config.yaml
num_hidden_layers: 11
head_dim: 128
intermediate_size: 1024
rope_theta: 1020.0
extras: ["local attention windows", "paired heads", "value embeddings", "a smear gate", "an embedding shortcut", "learned residual scales", "skips across layers", "capped logits"]
init_out_by_depth: true
optimizer: "muon_variant"
batch_tokens: [16384, 32768, 49152]
train_tokens: 192800000
max_steps: 6675
dataset: "wikipedia_en"
Each number is 500 + 40 x the weight over the matrix's rms, rounded and kept within 0 to 999. Layers, rows and columns count from 0. Numbers have three digits each.

# down: layer 8 MLP down (transposed), 1024x256, rms 0.159, rows 26-78, columns 128-255
# up: layer 8 MLP up, 1024x256, rms 0.329, rows 27-78, columns 128-255
down26:532550490438496489412509484555493523490471455425510552484489487507445540484550580507518480479472509565470529527505461571479563494533456534551507534565493564532501557468484500491446502529574470520499467538567501546496545485471444405473480498488544501576541483471490460475571522421543481481530498544437488469552585480437509517526477528492507498510455516584511453495456536530470502497540
up27:507505495493521497526521472522487475441498489532504480477477498526505524496519438466526543479498444505485524478524406511585492534511514497459537407485512507498476460474529498485534563494462549499557512436466526516567494427518521484490502547487549588470503471471543528484474533485505459439544442504548567463471482526476455465459539436473468499467473460507514519518498463452431538461454
down27:487477498509414505583471526505490489442472436509525466529482472505405550512471497536505552487491443513447532437535506510493422467436512586527505490448489503486533530546516467480520559502520523473538565573502483509563512512533500522455481477476468404451453507474585547459491441507513457571558497508439490523557573578514536491491527476545435532441446474558535464493519501421530512460520
up28:505470511441504459449555553473545525504547482529460426488483399452506449588532571541452504545503499528451487461535456539528486548418460509524448414472550511502476476527511462455518493462515565476555417470480531487459536501463524483503480556478497502464525523523523504467507500456432529502487471491443513585504530411491483494457518533532495468473531479532477512469533522549435562510516
down28:501531596536581408515489567478495502541567545500476535526511464505486525478499516537561484488483451461481545496566500492432547528516564538543498473483494496526547569533445481517515490514470504469422478551572591488449440535455484522529516515490445534483482477464512501537518521498550434511562524477482538473490445436428550541551402467539537483505536482484477520492459486515503464552583
up29:533485456526509499506481451508520498545560519484563496573541540517416518468618459553445474441477458531533444497475537526506558558473467428528540543508529513470526494498515579539404473488541487541453476487450450515529458482494465474529526503537527448490487468473435507461435439529407481517449577532497515552501502466515558487593486516524493544515522484456447540537458499438539489510511
down29:462438481457562528587540537546525486578455543483404485512446492449534494519531551424516502523442525566441545513485527421475481469538459522476452513539495425578545456521454592497453491553506540498469487454472523508468539460461452466487486434582501485534502454512515412474536427500569517501512475482435490531545534490505508507457457432534484544425510464565448518552562458527464501538487
up30:481480461416489429480451448438505469512480450418431462478457502523481453498512565484558503424523554468491559549489452465520455454499474522487523533468481493553480521457488516502475590511508520498425469511517579528525495572518428495435506546491451514534469508441533541526509519540506471410474483522465507503498571439545499521488437456544491433515514469479509572514524507477509499523484
down30:436474418482494495496566494488506508471575529464511496460542493485487501474594478498518519576495542536499461501545477574539482520585511516461497526496552532536520532484467524402417508545522521510429454563432509510402518471564472484461544473508481539505511528525429551485436489528529488487510570582461502518464543444545504543478503479463544491469468513531478489460588543502506478582549
up31:481512522476423496502518539457469501491603450511508442504422459466528519487451499499485513531511452467506464458511460528484450552470504531506513483538431431522501561504539539547482488499484458534443482558474481469469514451467452517469477501445545482493576491522568465480458523486460530485409510513432520565425497433505462570439508442501496497449477559592508443503483572463477485503528
down31:468490527482524440510509505526450487550487459421538516392461484505476457525542434497493543463501462508570480512488533511497427529555481520482501499539422462481488571478503452501453519450517494427410480503467547464542405525551475530463530444516446563488469512499467483437434488507448476484538561569479491509520544511447518537547581397496529411408497434479551391459545512461500512441494
up32:499477509587535516566407579509447494507508495545508443470540519534526550497497544499496443475517502513533503470512410525457505510505515518510455454566474496526548478554487519466471485476541433501471517513452521467578537453506538455586501511546445460446471487500461482430489503453579482469405533535473492615533550569506488511518438474485500457515536487444454452487496467539491479471471
down32:484436500484506466486487486488523511524525467486538402530459490421514540488503443510559438514463473468463493483509444475481516451450498480486448548410505466545482455553476474487454483499493482514481550461463545425513541493493487434504494549461541510595497451475474447433504515485538496495450486498492429508537500530523489478502500550542500494541547538447518453529572493522476504552472
up33:493479497518452534475502507534514586484526472601462531562480501465578547504533477498422541489516478499474505547475465537445490463491510500521505520436550521503509442587547475566450559530521515536481442470512549521546511478542525516511538441457468439538561536533501536496496540451565497522460469490533527552495572514435529499484495500472477542479601377502553496473502531510486494510551
down33:493517468489487456483492484441446623424490493504594542557503498499542415442520453527512526467472465440496508484494541481545507487437506505474516466482529533517522504424528529457480479423530509556496432460490455483518489435460430507533531536490515526547483465448529460574481503537541567509527419530508451480555519479458493510499576535454517509544554454500418470521553490481540531438457
up34:555572548440459492498460488509542499561562534547479439420505495585553487515498417559480461447527381550448498497565465438497487499508533538459515410461546520513511534522506479449492539503560569579468533484441538455483597429470539524537505491540486563539507469428481537517513542479504509551595468482498547531463558508478497533518519408524489537477523478483449477481502528542455565467451
down34:520487489435513468403545495504570510514468521534473520531493544545502484544482463502469519487500455506532491499466479508502504536547529413452452505513534494509504443515475503550529521487529577478508545510571568480540469492532554570546476513573517503446529449545439503519515572517527510562591503482525448475464516486533521507548469482508481509495556549504476488571539534587405479567439
up35:478483483491505484452524481513468505515475527476470514503487533433478517474617499441557452542510437518504526539499467539538433547526529480521562452485524485491531540530514478433482526511579552482581546559466474509496494486478566467503492493517480488537441478500503504542562506531502528526494528554532540503554493537481554480480555496508481508532461545533582489463510471460502506517499
down35:504505526547441499551535493465451499523499505438548478503433525449517477495461547481465512524478557513439505535479517544551519464479520488525463567516473467488493501532559500490514546558453451566537539504522464487545461559521521532508492495487587460514483506513483487555552446466481446537466471521516494509505534491476508486482475476511511500546513455502464580497523494458541459449438
up36:461468502569460545527470494484528459534556469584543574515479460531506496564540548520514481539542525505525389472479550527507444469516459471560493534527511513526489509521480456394486521500473498512492504448524513501508508470477501557486477536462511475529463559508489496525480459432468533482502392513560475553462590473563498480472473469573491532510470493506495500431614483529520524557524
down36:525575498502467469467459534540561528495513494533493549490548501608492544488527499521486505533501523525549460534562472520463519517423434537489471513560483490475510514536507452479600496500466533553476508569540363444484472569503595471412487587524510500478480466519419394494515514526484487521467511552517489482493515496468460523459515388531492513517517481558496479518579486515503554497455
up37:501504462484527480476535455535512506478544422517536553486524459484575444485491477406442553437554528466576486440546530540504495508511438506541554428498542554512572524395549515564469454496502523430451449527504596524465448436549532504509520493571518458559498481491520579507493509559492508546519493516519528454429511502473511510515478547481558462513390486486450489500466531553503481448509
down37:487503457480506504520587495482445523501470517450494482488468500490498453535510505453458417502549473459464534535552499491524553421469469500586522531468451443474501529492515500457575439524470453529513543502552534505577570500461534454514504460430460500536482516479500461555491483468479478431462491465575452506464603463533484522476457535496552548471503550549556558456475554460491476434526
up38:589378453480499558469472580548490505519507527521524474529442469545462501479575462573533549404515494508512504496502534402510494585506494533496488535487452530544517507521484484505489517523497504516446494524402453506477470470432434561505477503493414483522504472525541484529469507507479475444487543537521445474471509496490542492487493458497447464528479512521496556546511409552443579524499
down38:478483480460504480548520533500535578481452410482518571514456502461503481557485534505527491512519505497440497599541496382494532535470500518487516480520491560505544482518475529491444476538501507534506541453490559465535481507529434508457539498506495566489436500505487405545508502502535428438505540522553523471468480484500490514495524497493555510567478528480467500491510574560403504520469
up39:474518542489510453499553559481508527532489568480584513488484503539509522483496546519544486450481503520484577431438459510520484494471541582475505454459498472478500498573519520558528526553470443573512610488541525452474492506483462510488541549520497411529520497498481479533481449523503429523505484470525479600496494506564482576494446474545537551476527488534472485483492514488479507469549
down39:505469456503498441603497561479446480483522507500510425460583531495432534470517512502502489454550549511511542470465590514513534499552428466417479588516485522495518570546468507456533468459515546486496464483512440477513550474480494455514458483484413527497450475545459434519532577475446501583563420561503456472576512473523575494509487475483493497514536482556528473578497504489498442487515
up40:485446483518550478481441527446531432542469538547492494461448505502504493497480518568497437533544487504481459525544480496515549519531446485483496514456518451447485483504505575510457544503477494488545503474502481550529554479536499505567466501441440477515501422476512533471495451494419497473518489480504538460502499523474440447489521536432511533542468525523593483485528542521501459495463
down40:546542531577437511571506537465485516532522472454474512542529492446538495529499490542532486476494530497509485488501533464479478525530503549463530527471534545536499551476489476534418435514492475523481492486483566519469376545521469500560470493525530548470488502530537533476464532532505447473503599470427585431498472548497589489533502502477497444526568539485520449509520461569472510575445
up41:475565569502520510496528529469575538428522431552562465499494491422502473530547508490493470521520446525448543556463570465450491551464513485499458436496546483509467580517535476549503513545469525440483536493536463497495492558502488592488476492433463508506465537470516528549495525498471525557539409425486517447481550459553537566466547483511466520534448484464430532468476498544520547502534
down41:550455464493542469426439518435463514525461516503492554387532566489553569520518487484445452560445534475487457523544419500476560499424474497491487462499504543555503542471458467479484479493410416576422531492464544461503539482542540512523512495476487511484506568492516488558480571532487515412474500503504551539474488447454475466540558516498476491451595446486484490502522573586508524511496
up42:508420569447471531530539480517495535473515490538485529528451510530467511512543496544497487487532529473486452496414487494513583508467473521442530469490440532450491527517495552556478513439521538414507479456510481476512526488474437430536478465470497461537492481499484529461463471489470543461531513489559517509517499521431497466449591508448568566532479509473505539577515526475472515568532
down42:452565540459562482502509505537534449469501493493473464476519478533465539528521535531555520466522390549480499424496502547513465469512508470466507486547530516506474541512562507474507506499505530497471558522466480514474571498530487445521528495558414496551482470485415492513485585478473498524492495477558502506533524529569537455558541504535512481521502456529491479422466474506551509522475
up43:543542482548498527528459438522505537578422496444493547490517495590497517462519512513559500499522544464528510529493499522549440465417510516485485442430561552444504506540540499494472526516440484490464454542479449571417513474505425492536506474517535448480462448563438481485458433521514462465492493501489509486507478487514582550516480513519511559517484474406496533553519505442497436541488
down43:541467456539468533466527471503497507468510542471552471473471540481551580515540528493490523434536451465537547533521472544454502448538492555563482488498491448497519553482476512476466527528466441510547538508462495462490562515559537568510523480477467486431493478570498553458433503491469457527441482451447418465487528529469454502491494538555572501484476502472536501544537469449496548552498
up44:513545521527547523495550469450500479459495470508492459405471517475539497482414457530537556526535436511495484518559482492551496596465533515572531456510555440567485519495497425470510467476498473439522550480517556461486500525460488472584421521521544536509446565476498485472485540512519494491450542532465515482513504521528496490520532543515520488490479419509515562539544487533484433422477
down44:492510486458561449516548543456548541468429495547493460496603498478569482487450528509543515499549524511470521498486496527540506490467534504489510537542539552496515538475406440540486482468505419544522464498483441494564583529492461430479476505502500472510527453525581465520482499558491523588445531510381490453469498496532537528473512543480534545501497478536467458540502563530464531550519
up45:548413505527454520478448519500454525602492502480475477522514451490505522518555542450539491552578576456509467468487515520520501491520459559463494483486485544493519488461540496457502483543426456576561485487473468491528544470487503408479463502578434400507469515470509484450544575538495452439542511461491481500537495513479469448530575469465460528534542451543554491491510415510490494528447
down45:567479488565565461521507512528574459547558549435452493488449451498501477465483494476457443450597527476551474538476484430553484532464478491520536532493455421455515493528564470421526540571461531486476468463502511469500503528442516522559458520539481482484442485489464571546506508385543475485511581474563479525460551591504524475448509544581538515528516447442544480455472476427446503539511
up46:537535487503488542472517481496416585483486487419465525517515488568553502539529424482533523511478481483514537538497521490510554509559486569554475533484529398524552518463560532580447476473525535479462538518504439555496552502525442491494538510550479454495502390478494487525542488567542603453488497458468472503501488484555468447511566449442434526512590479469580435535454536493527516432539
down46:470461504503444506445469492578512492518493535546431458513539446488522479469461525488399492491547509506489521493521462449444461495485551486545487462492482550505451457481575624514469455513545544507449512505553506541467527575487521476537403553498572478483610542497557522431549509493498467523589548496537489543492516556469532475532503456508489531527552498518464531524571496490421480387443
up47:424489458466522503539505586472489547468561461489474558519547472519476505537465500509550444488547469494529469535505505479539502564449552449514469489574488533550501437545453470499488502465531410558480475542496479549513509453485480474457506516509480521558445497531507479475513493445528527526479516472472530552469462568474530433519533516483447421515490446454487537516480515460523527564500
down47:488537559554482451477543515522554506437524558476541506537524511450485522535511516576547497473536416474486570485490510468592519547485497526527514521532456524546564540470513492456483442397455440492516501505567487462519547469540526458575449489540525499491505477540456566535516557448495476435548498444527485464496586576513434443468536531503465535505472479457491509518498568473528433530480
up48:482466487534553514515448528544488482458443502560527527522542493507486551443440451577478519522444489450529522490544529480446467487500548466450532486497480536541460462408508490538509477407526479508536493496509438483512527534550580447464476467528489467562523529419550536557542427507504450457494497513492471531492534496514497492565447528531463540473477567531551488503448531489505512557468
down48:589499504519483517497469512479563438435486511494460382462508563497499537455541519517451488499512506447469610552522472486555504512435476538457530506444506506485537504500518495546529502552532517481531481497510517516409488551536492388450529481501519498572532470490531484518480461462556518453510534469507641555623469486498483464477496543515492532542484537468484498557469520516520411465561
up49:521517492510511536503495474463459542458516511471524516518542566506577501489467549460530451447460470528507500487537467501465505561526497491489518524446503450515439471520537473484488533497581514514519501442502449497587491514489511452508506459466505515542467456544461543518527497554547552404454549483503509455530487499520498463521434475524473536525479528521467433567522489481530492510519
down49:527481503528533479484512433518515467436545505557531530499485539520499478493440520556533493438560519487497398504480544531495458527536512516502424430437480483460495518457457534474458469484469540527380506433520582489497555581444519555537458497493506500572481526513522502510489457515455471484519534502499437479508498495562509481433417422442456450450480467477519476497527500587450490480477
up50:479486474549534527533554514478554463527539515485503486465512508474486501521533481499526493493415482454518511411509462493382503422477456479533538520416522532505469464503573458537599504538473472519482585407504497494519497509480586572511509532485516581540466448494493601544519469475500514482491498515546550432494524505462545512522475510530513529435513487493400545543591535481486460550536
down50:558516477462473425545493527469577531470541540552522538450524511478510564475503426487532445524544549511426518502419515533518531509520396525529481498533571485446514505550567460468461448549443549401550390536490478481487470510570467577491542474530485510503467525532454517562477395464494561460478479498485464532413577466547519554486539486534466507558491541490441475523494515577505497506550
up51:528553494548525526458527458522510510470476501534420518495454490554457497477492568467438469433574477474432522500505490571550497480489458583468472500381471421439566523522520494541619460519507493487491463548487588539381485497490528429475517549507483522452481483433493502571489491466524470495484466481532571513511524545523494454506446500487425476441486535600503501556534438537473447510532
down51:518554521418534469469551496592504494488507541550512492558582495486527572404446592444457503554530514490532426505468500481426503448482476539457499486473505486464468526456457489514488456519458475510468541517449495528467547521554454496533522500456416500505526509435486545547483479527399420521480496447460475533413555524488461472522524489473511493486549510510500506576496500512487516505469
up52:446453496515547455502468529422429511441473562470521541512464496492536544532485560486499446506525448483477481520509508449496593444458508520408476466488531554490408510486443520479561524499497481538500443513398454458531548497493456510508537489498501464495438502478590495486517527507572558551502467483503481443471517472482443537477446510511559555474479491495557466452469473513406490543511
down52:499528525486476471440502514446535513570523549476474513454484531524548477501499479488509472567503487527445533479523558484551501492508449557481484473491527562449547409534440499536447473488526470473518497466461577482552476498510548506465565486462429514501446520398482508471429495520467508571527459480505503519496568539493458528445549514521519472559489496459531493501496597449502489412465
up53:503503532477465517453563535442419483479476444498493500496544471457490509528538538420511484522487505462454556560506442515511526476511452454450415508452565466561477517510503459506491507516528483569424617480562505511520519494544575460419562575427502507562486465572450551473471499476543542517491506505604519436531510501507591473523482507478547466485539413479533501484495538525500456416556
down53:495564559562495550491470531552487513455552531576471436514527515463414478429479482430543573458520520451511523522509482437507454463503457519480527493454549546431545517502485472505487455583500484491554538516532585574493502516516567605459612510523465428557497557532530567503462457463498526482519474459555507455493480475498550469575491561487553534495442551481511540530519485427488488529484
up54:535462520545542486544490503536613593485429578496510486459515453450509568537502518457501512516491516473537511521494458432466398508555492483438470450377510616506497502534579527483507504474528540451542488538463529549401453512448510459516544566507528494458488406451452414545474504501530414482480490533452476435498490559397448507463507523491394482592523491475530500482527436521503492444517
down54:531494510499496494432562532438565621482504496526467541468482479507495480554533479489558474422445433482568501445532533453523538533481523464524514621450537535538541546553611471441454590503453519489534495445458495500552521504505486456491469479526529471419496495477460481570491411477523523536493456563442561562459501414492499515460457557487487506476505458489536507486558475493468569573429
up55:446543497416504472500434524488488498508528479487543539501491522544559533532535477471492473491414534547505474466494510542456575451422473576552533523516518505513502497526567493532546503536492514458543463484500497496443556471522496469431394466567474554414485459484428524474498494491541513447493448471533553506490547491545502484479387510466494451406533601516482512481484505504510506502539
down55:481472523496505532471459542527438467511494530466535557566439572499539512472511441518531536456480462520539570495529516430437443550466499558497588555529488528548425526504515468449540392468500487490600534480499493489558595559444510431495461418486566450492472480468497486413470487513504464546519464547444499477419554484475532541505529575502518489508497507512443536492532512487511480437493
up56:477542490506435461524464502554500519472463440460485498348533460483527465451471516491528536555461530512519478564485493500547479511544479523498515407572529519493485526476547457535480510474500465498461537582464566482403455542444454508555486503502443498484523507529505471495558486484564528461459517533467536546514522516531455481523495549484436489571521493452475489489474572500519452447570
down56:492495470503503543527464434501525514513450560530476475456471483496484460533528441466523466528459482511550530502527579526493497464519514404581535450542552505575515529521508420507504498543532491528485454529521557537518523535451539504514533498429527509476438470558488504487486528573497449541494493488510519506437504505462468482519530445478497473476498486404589515480532533507541544519494
up57:512468498466545496469484546518487477530441472534472524501487510528532506513453492410487474520542453527523515484532480583522417430435501489451491482385471498522513492577601492491484488507551502484517482486507574475480559527526458449504564509488528563461512497492561454564546414528488472496504476476549482496449442484470510512420509497467515534503523580574530510522537475526551563515510
down57:465529549509477490518520516536492531529476425483498493464510485559513511483560499497508562485456492551551456508529543523487478491525490457431489443473532484472482470413487542457521525528612470499480475465487567474459457454470508517439545523502542540481482531509494537542471408503509497495494468493415482495492546484478503509472493488527511464538530430495537529484446519488493521480522
up58:487501558417533484531522513383498457560559460519466532501518542484497468503447553467464575552500531498489519469544515520483520496542534546494471457478486456540434430539521546603566551454496515499485514606450502548515453336521453484488519515466545446501455532488478524462517467487501464551445476401537468458494507593502512436491502508591462507473562566511492495589476538446437516436561
down58:559482478575516524474461601478514472487520451403581477459472505485459499443468470467526494530539542579446554473421574503579540498552440444575518532494470533535485562534517496532454502557493481496525467524560406438439487565518477440512515534465471467445467493457469484533465479515488505469577489500481523519548479522550508568463459538506481486470536418537430537511534494483486474525424
up59:454549517477481494528414495526433548421551473561521475419417455425607498491498504523539515461471537539556484494473506487521488437457420479438480473480477499507514487513468446479535510538528472416496498494547506541474516425487470441560480440579485501524508548456510576523490540468552496436568456481525502489504505445532535538514553511525563468533454514480462511440403464455572493492483
down59:592494497490472498560415471505504505473569555476483489486423549505497503512522450424541485528514514480461510514540499586510480505508387482569488527466555506549435561506556416446492477441569472487479476529466508494489535466524460436523470469541549450473450487562505496522398489541455490477565494531573469520489525434535502557444477485502504458538445491422532482453498519501456505503545
up60:521545506553456447517510528556440431534443466462531533476473543511515454536557499503557501470474446456503575456552538490487488531532501489509541515454498431475479513502561490498549492435417466460423530467511497513460487457516581600515516513559487474510515500587523454514520558469484489535483495539550498464498504579504467489516484474511474541584451534533480494599493528530534488451501
down60:447475503508506477492421491547517480480512539482463519543496545544477522542450500499451409521471486518501509458497499449521516427547592517443511588477423531483514489533467524586520559500474469517511485473562583521515545524467477537546542480547441481554493587489516546446486512469419457517509478457516583526498459513474418499502471528528462505500457424499519435471514514507529420536493
up61:490518559501445424525492464523435552535507500550437543517478494480518552481518352490525487585487524461542492564510514483480486505423458487546480450426498505464446536507513498490526498418596526473505514587460479501484516464565399520565424472492480537527422521476479453582433452519507493505471551562525497496516459481526501527514501532526441553512537524499504481479521500565468491510496
down61:547524555527517495547487436481518540553479512511482507495466467496513452461538394510488511512448519524529534480494538472507509504510509544570524570482522522476488596508513522493474587519564494510546534475503516481517483499535526498544496444530483453529512480493544428495503544559480427509488546441499466441454549523557532482452515479471520542463495523588533485492578481530494457546525
up62:457426477519453476579460564508533492563471477431523514512520514519570471561472533477525505427513478472534544468498534520440403496557507449444467415483546530530463545551465465613520530434534544507472522440536487519467497392490594455570451529469484514510511477524535541462481448456476446506514433494483543480496532496479518494506446532473544519515553422529462532494554523498492575489551
down62:539486524553541569466511508530537487529445531482526449510433490453497515495509526518575462463515505509474503422426507507474525478537412526522564474487425459513468514510470488501488451562479525519502531576521503462502567584514506409514489495570543499504528548446477492503495506536457521538545512473489477521498539518552483505515468537528502569528495478544480500478528547458482483557474
up63:556515466500465564491476522468463529531473531513514531577490513528492460488533490526458562540495527461494445500491451464541511559531554567491486451485617485554478466545549602514568503505491465551486533576580467580601439542429551532512472541483565430500460569514467496560439539517576500491484503575542518483523478571435531527478507553464524477485493469415541505514513558462557491540493
down63:460540496512495500508411480497476484505606565533498421490497481508573572499556517478485526538445455522485495532476543425539448546466502477543497471497556476485532568557530556538551528547467536472515475512490476543508510509497541511519441495563546459457583545496545555583504404554530438449500506511508485550501451572541517555419543408454485530503514464583452464437454556435498454536424
up64:523489495553477480524490468492472514416545522580503530551447494492402496493441526494467476458541518502476485527428430489565440453434571569526434513544484426522519528548455540490539418415526526512542545572437516473463452525526565552489464557501498581492488525424571455487521499484514516601556436504534527553514442505490461504517457501449598487485466489496504434465524566504463555535555
down64:502516441463479554440466516500519462504485475515480572552427424438528511539454552474447427509515490409469484561457522479525515521490483597513475437561440503446478505524549508488543445565500522491431485451468480442497442515463512529520494528512494499425517521511524447440495465576487549494506466479476489486534519503521536499570446539555486490534509520546507511477545513565486493543497
up65:440460497522479560475481527469526538467483552499548536541554632500486520518510505466487471492475499517490582525548589540523435462450450545531507527386506516506499526551462497547549532530527510459518452599558515573460526529457498499493477510482491467435382462466483477496523554425508542471414520539556504470525544455518553439521511489446480494528576522541468557493517453448506555526462
down65:432537480548540543561536503463493506490517439504579479481465549444539533494550528567502526538496450554529514460562524527570513438500538443464472517528533541514464514479491538421564544458603544516445512451518507542544483474539564535548563496455437529472479534563533478480579455513514416502531507530519476519507470522478519510596495492567489575440521531437494476472547475541464487506473
up66:526441501492444484525472512466460519514507443473509521473534530484434510463524455456476505485518451416425548531457539547540460489491487491511563516547485446555520564420562522418569501417553502464453425481452450501471487433526456431495549499472506519466457554513490474530473446493515476536446468548437423517464564510514578570495422576452433500461440505546510471584478513507535478526488
down66:493464535512497556545455480470540490467433497490423456506437537424515554506497531468466513464444548461518520517509492561502505474503477521543555462439470524489430584507481516517510555532471468464469504444493491508474430451513440472495505471545457512474442520498501465460459512544522481533469531589522488467511466542501559433476573520479462492487428521547513522504453469487507501424464
up67:491460466494496437513479479523510504509506390524429463547532429508530543439499573615500493563525491495490458521472439558515511496505513544417484450455534456519468498534463519459475502478505380512397573532545501469560484542497505564452498476546517537558520536466447453553565487495517521497394445490436483508476553494455470476535510457471431465480475526469476486537440489473587502502506
down67:432495582535512540522560528483513480511496514485450554523524567469539526461490484459483421438499530528519581509502514568512470454520519434490496483465507492420452539472533483463503549503491470477506495560488569479532527453482427534521482510537445508524508495481453513433450440532542493507497504553498468535548523400556420498522458427506505486500496498505435508431518532480520466436487
up68:563483512561496498572500498490532524472524514443512494547535523553467514533452498535473499534499495495523480488530475492467524577492513533554435450457466521537523490533548457457490513544409516540495491504462450485511546499539466485512478508503540544552554526387478460469547532511557562453571507471486487470459511531516475571448532485559536463552508508511431452491489494477536496477422
down68:494495497556542478533439424474558499552508482534537485394515468449536466471518470605519500499478489446498538544484478514497499561528487468511448474483488406573474506518541568461498537419481499527464526519534549555500536551504496577513502505463470518584468536549527472497437491472584450572509478586541490470444555530452495478516512555564475484513479439443460528473395533443506472475478
up69:458470489538411484516517495461411485496468592515487515529485485495516522460547503491484460539503548390486459559524534549496507450464525459437524496475491499568555489554521528392448586472503542532533441461514494492517493509451526436500444511483549494404516514449519503468527613480489472559543505476518521436515524536506444472494398502422440522547563492496456441550500478537462522592487
down69:593491483499421472530481578492521485501558520525446485589533548598533516455540540551450444490503531498495481424521507459421476515512427485546481562515556481572487483514522524482548521461512482550536500537472516483492532509514526434495511523490507414450514530506492534431549441536507478530515491554585452533519462516499490502477532480537447483515484592498479517539547485555541449502476
up70:501495450417438528520467512497433531550481413549477514495405545509524394446508498497453543501444522531507490434507464528525495559481545520487554492505495486537573486556447454478505567501538482473567419496502463448587438477507551519543552456564455523521458533534555551500469482542490516507571516604521456523517508543541465489435536447473475506530446440463500613496468499539495516575524
down70:442538401457476550437569463550461446531472496518452534479552451512478422504545452481503559406472454449516512537578503565484534492418492407520531499441447496503492545481553481472459552472508438545478505496507470488508483476508495525530489517505389561580509477526531514491508472501424464495486475493391561503504499503471570491487480492499588547497538474513423557494492495427569427519461
up71:476462484507478496469504443504560487477505404460524524535582485511494572522564459580529473526546521454520471518496518510462514452527510486536497481506558427511518534510490541461432522518491470493514472451443491468526466555521506483506452515569481454453546458466463390443461446511524466473529505505506533487564583547521515502496432491453470504532517538577549440465529451502475506547457
down71:501528510517599424464475493566509543547479523507529459547495477488499588462540571466551499517530578418505537497515523512496458439504480468392476532520549515461484495490503465539525468548462485565480444514516469548479506516444549486476408521483505498429473509465558514443536511455476458504511505527457530526499434493559446527520466425501499577511585514560501438457527494494501516499413
up72:463567434440496496466473493520571526463452502453402461613500542509538558464465531499569416486511540516527559409506513499620488544448568443533500423467567465457471534478532490414547500536501460537525488543471504489480525514511536495472517527522443506540506496523506470471478485405464492467536461477531560539500377500451508528475551511511436594484524548524541503554471473485471487554470
down72:510523494482523490580480471449504482552475401486529528490569479490470468452497501509499535530540459520458499475526550542442427504439558530494499505452512474544542418528500505545485562480460546448521517558483560418541480462535526502480442501512500535492520481465531483521459588492524538489444529493502510469478512512450603529441539536483451509536470529438544528509492476512504486435570
up73:524510511534429592497496535516468486494479560399480560498544495453474473500457522504547445502530476467444498506502545560475477467496428489501547487453521434466530431535475549494533514515465524496499503452551441440453490499548443569507480531488468470449523516489467488432502419436436504487526550522500477475496520562418493561503473517473555528488513519499475483549445503512495475450554
down73:558457538457470501525577465567502554498414481521448523507468524506520474591508501529481526502480530496482604516545593488471544493460457455473484463497447589483513496545448557521507513543497491540439522487523490475502536438573500388519497513407515509472434436480503467499528538509512545452455507523478537509489486504550566451530469536505555479451474455508558507480458499464591459505529
up74:479545567542522459492512546406482526521474561492513567494474524463513496439492511618526531490569480523502521472511485511526467523518409503471556598485558451457437539492516464487512526412500595463505474486518529514561445523501563539466516470451549478515508644428559469535444469477494482539576529537540574504513493511427507524519466557461528507457449530485440501499497470474551469467521
down74:530482564411575532530546492488432495507481433530502575487453514417465494426507509530534495509545486513536514540508506500483473569501405448558512520457569527504505454540470522428567524466522573506521538511541411521560446482543497481515441544433483410459516497413561561563481480488454447480471528524522552517537504547566493490487556521456498459589481508471482497494408505440452480563438
up75:513487468467497510500470475416486454559476459443481488478551533528548500534460548535526455490569470481501485467502539477502493517527463479494512504505494460518489506478455524474405541478493437576530501461502563575455436442497461485471501521460514544511485504516502499470477544514550494537440523389467500485483491493561512486517484551456499513496499490485535499514538402489588433576546
down75:470504434438521535485553542534493470470391463513484534464496452505529484622509507532572519518469535478415476491532561584459468490495465484534409566496424538479461524540495569606518499548398561515524481505521476516472463499555446452558524540485466605500525514525556539466485488562477497482535489506527481473504479519521506492498555560482511554506513470547509518439469470528431575502563
up76:511508506440477530531469483501507502464504462413558449542552509519539473504446568566494439422468442558466497513509481561500479528511522493504509513484597512529517508536488478507466438465503489525518509515527517489493471545537598582476491449521476489483451492496500515410581555538562491520492541529479450455524476481538525486514510469497555537546517498519495498590466530497591485530540
down76:495503501448541500487470520533493541486549548498515501551512471464484465501478443498483368478482477523457498511514511471457537531477433490496513466541477509478445547467460516487481502506486478573563497576480488568430537449517567435561493555441518452493476555478562519405527465452504514446566447458497501515449493461560488476508549442478486544508451502533457513495467509522510520560509
up77:453505458429523480497446469506565449498553480507517534513489493568482509458485456495509439501471477515557438504474463484501531522513501525518545521438532507546544478456434450497517484458436477478520459539426529440539451459492501487497490507454471486515463515483522491577484467503541578574497472508528572535512547540505549506471551497517483508492512439509457442538493481480481487502497
down77:521528584489444490500456495433492539490530464506485565463530473515556481467503505519564509465402487475436453524460570448548501460502435509603493531499542518460558508538522507460504458510549516498460451547466505559544456537487533474454535541480470480460586495531550535519505511521538503490483492539510472546496485507480462462504476488542537443522476573571530546531533490466550518458540
up78:519432537458457537508500481455490540428542499558568469584467504529561500473466477506496487515498498509487488481501541455533501571480486487474501451482456570503481560546496469437444539507436567444559557481523532590555481571543469518496507458415456478523526475421475512491502513443519495506533455472502480493526530466477455453529566480461533475523439449557441581546523516512485527479483
down78:494554535457514486496469504509526496560481387538571478479552489504496464528517531507515526459526472498449511485452511460426445497470539475536508469468560501473462507510461514557460488580446435544564511509497548425477481536600457496509514517520447506465467524490512439540564471547455549450444431501553524506506468437532475476501565463470506507553492515542453530485470595515447531427470